config = dict(
    vocab_size=8192,
    norm_eps=1e-05,
    rope_base=10000.0,
    rope_fraction=1.0,
    qk_norm=False,
    init_std_up=0.0508,
    init_std_down=0.0,
    lr=0.0061,
    lr_head=0.0101,
    grad_clip=0.5,
)
Each number is 128 + 32 x the weight over its row's rms, rounded and kept within 0 to 255. Layers, rows and columns count from 0. Numbers have three digits each. The size before them is the row's rms in percent of the matrix's.

# layer 9 MLP gate, 192x64, rms 0.24, rows 17-31, columns 0-63
099:085147142156102137114111111162199168126150157129138113094094154140096099116074120100141150148200101132078094091097159137131066123143113115177096090065150088143127163138173145208163125165137137
084:185110071160185155109100158153138120094139164114099126185116142225101137110147145157077122111100097134118113134103101117179147129195135206124057175151132097134146145136141138140130132159112107
105:134093090163125101123122129069132148133086099097110120130084084095130167122043123136125144142090125128150168196105151098117141117186188122118147119184099181116121116069141097169177147193120127
099:149090106109170169147177149149110112207077139087182112182110163129142159120160137089112138070132145164127095118129167155126104171070158131142139121133047138087145106132090165089136154179138116
121:137108133083129150079166142144176134144119162086122155156151228140101134120141131105153101175144156165105131189087163114128146084118158123068097178085119079126133068142145156136115166191119145
110:151072100149111083131156117136080178081107145116145140126076163139113093183111165164163144144130148109118183111164135126111120184167166068146121123157157153140099097070191078115148137180169157
096:132105158160063149102142069142148160133145130110117152116163059129129100133154138099115129144122061089062128116110078134104175160149161121150145128106175106137105046120073146214133136156118140
093:131136083101164153123111123195101179144139084144118105127037157150143150186156141096117129092198114150168163127131144145103171067139174138148110076085167126122122090153113129139148157168162169
113:169142135122104117148091147176149091177150109146043133120035129128104111179093144120125108124181120142126116049122127168130167126148151125155106140158117143118095161110142109209139111142057128
101:148114111127153175182122139120093199124101167128095124149114105137069110087104109102122181106054129144124113108132105106130211066132097170162159153129122194118119142123100077112121063143131102
110:167162160092137123075126112078083101085133133107113096120135187131094158092096175176153124113095095111105128182129146159146130201124176123122149155104117102125125054157177131159090132196128086
093:090120099097151134138163132087214081120142098176155075117121067178130094087120091118058139155092066155103147133112076152106166147144171137126111117116111105119109185099163116109137104118103088
086:165145108155164138142151138137190086147109137159190110051150127108175089178117126106114131124121115115106183051091144179117104142085101111134155175137125098137096079119141172151182133172114086
111:110072099099155086130121119097187135101178100099130076131092130112110153167107132127134149118081128164156164133097093186101131126100126068179142091164071175086114164079157109170148091091164109
105:186111114123115144084135119069083085113113098129086053153127108144071139124146070149133172114132127149140144104127153170127060144123178082133096128119191128114187152053182118135144147139129140
# layer 9 MLP up, 192x64, rms 0.217, rows 17-30, columns 0-63
113:170100050152166095091137134104120118100116199141158086121132127144147141154099152106129119097156126171087146153134134137132137102072161160169129162116201100193123193133136132137185123128057100
093:126182147098096143178173155140110132131190132100134164099138148089125128111162101146142131101118116181123117146155124164143110062115167130104141128096090170095204117024158152136129070097155105
102:136089090115151164096058158137123086173191166176076097100129159128106100122125086125151087124079129168167178100111135142112093122192096131150152156171141074141179109136123107104147094180124113
094:176116201178124122155073111105104175118115070129227131143166108134125157139120130140144090120111156097116124141119141135089146180199095081149135071116155154136104151163134131137150141107128058
102:163143131166109064135123130139157132187154092150093134108156114116154124129111106140129096151071076150142088145146208131092115103104173067123161136067106045106076143125126122182134109127107080
104:053153145100115121061097108116218117143129150114146098141104182121135119205118126158087085096125134124085140150113110068121086121165088138110143123065126059127140102147073118122126149109113137
090:126128136111160062172155084091150131145100166133115147180160123156085179188160125075118158176101125135076127136097140097099143137129149095121105131107079130131123130110128153113214070062080131
093:088075137063111095105187109157105149202108132085138137132162142137121113110169076108132118148170132124100131136075121152102156156107136082137123134091081085120097143141162201093119141169198165
100:179146140144138146116123174205165123083160096102042169175137124173166142138163110164061135126156117120124120092102112188127149105083135118090074125085112130087094150156126155167151110098110145
101:165133102150136088115180129143058177131079173153164140171136108133121097090160181119141184140103183137154098174139104145135156158092119149121074222139082096136124103158115100142132138122126177
092:073180155119090120119156164100048068106122141102121098135123110163097157102115099085094143113120063184142080166112076131146106075141141103144136140098070129125105142129158102171203134125118113
108:108107153113090121172161114182134218097084144160094114095125071080137115117133144083120092093158149129129102143068149198154124183111141156068090120105148121177120144110137116115151100172167147
096:065120103058116113141141110085153144063126114158152137138141103160139134156157131139179135165165099162151108139162159094116125153110077098094126132088144180093137165075113089148159115021140141
113:146038075113106101150104070149129169131119128115102161160128161141092127102109089085132129082171175065140143129168128143133120098108099112196162152149145105082159131131153056115089133100145173
# layer 9 MLP down (transposed), 192x64, rms 0.2, rows 17-30, columns 0-63
102:137145111132162231142142153112140118124138097109145094135111110148124091214151133144197073110135174156125127155129094133133153146172163131137168179139091149135179078137105080157092124069147102
088:128092097132120134132133125112131065127071107128137131159130114190077098092073084186092133097100097152084142159097102129073095182117105153117115061120085106146107201121108088095167159111141122
102:150193119135109101192107176118165119173156109121120156107128159174154103162143090167159144105113066170093135111121127214123134076089094114110105135133118123125087102175138192115177140175096139
090:157088144109128098112155183134130076171181137134090080170086147106164129100135065081102162097112132181104127125105149132182153094103166153115113147105184145158099107138156165123145202182105105
103:152083081163115046156117155110159142164148150125108155107127155131104144171139082132145159105140105134107093098071047186117121177099074155120144127076112112124124149156158082136135194161166138
105:095134144142160159086112110147142149178140141081184150135158105123122085161119157107167159126191127133161127126151179139106089150094145165140133098162135175097186154109150240151112098164128082
095:122153075142138172084093166127173139121111159108140140095141143151203095121152120228118145111122082120167169135176129168119175140123139123129209145122156074134131150145141105134118150150201141
093:110200115116119131058158113121122100062140071139123084129132132114134101188155121141117150188135095088136120129177094124146136128150158111142118104090137182093177099090157045111172144129158080
101:132181156088096110092141129112138132145120147126098093119078140126127133163095167117080113114166134118164110109143173120153196162110140083109154181181105127100144137086115094221170081176174171
101:094137097204087078159098152115086102094184134115094146054153134089140125181105086143126122107179143124086106148131120125144130087172185149103096097080120154124136093112137107168145136193134167
087:119101162137135163078126097159164127117038117116149162137096168114117102152143164145180115152172138134137174056138113150154105120063088127151146094121091130152133172082099162135089106060176122
105:183124094152137153084104151140155148124151098200116140079084150142078113133135124206154162075125120126141112151166161114118128064119090168163132119095150085085141106170128102105128117136120034
094:091173175126094172102129119130094079121121096084115110158139088097137076120105092136140104164133086133176126166117140129123127171190124154126115198134162128109147135090042107068066122082141138
110:200082118145131115149091154144158148091171106095121124155087126199124135119138130181173114077052093151151162143126095156184140168080098140174145077153155155131127147180170137131162129124151115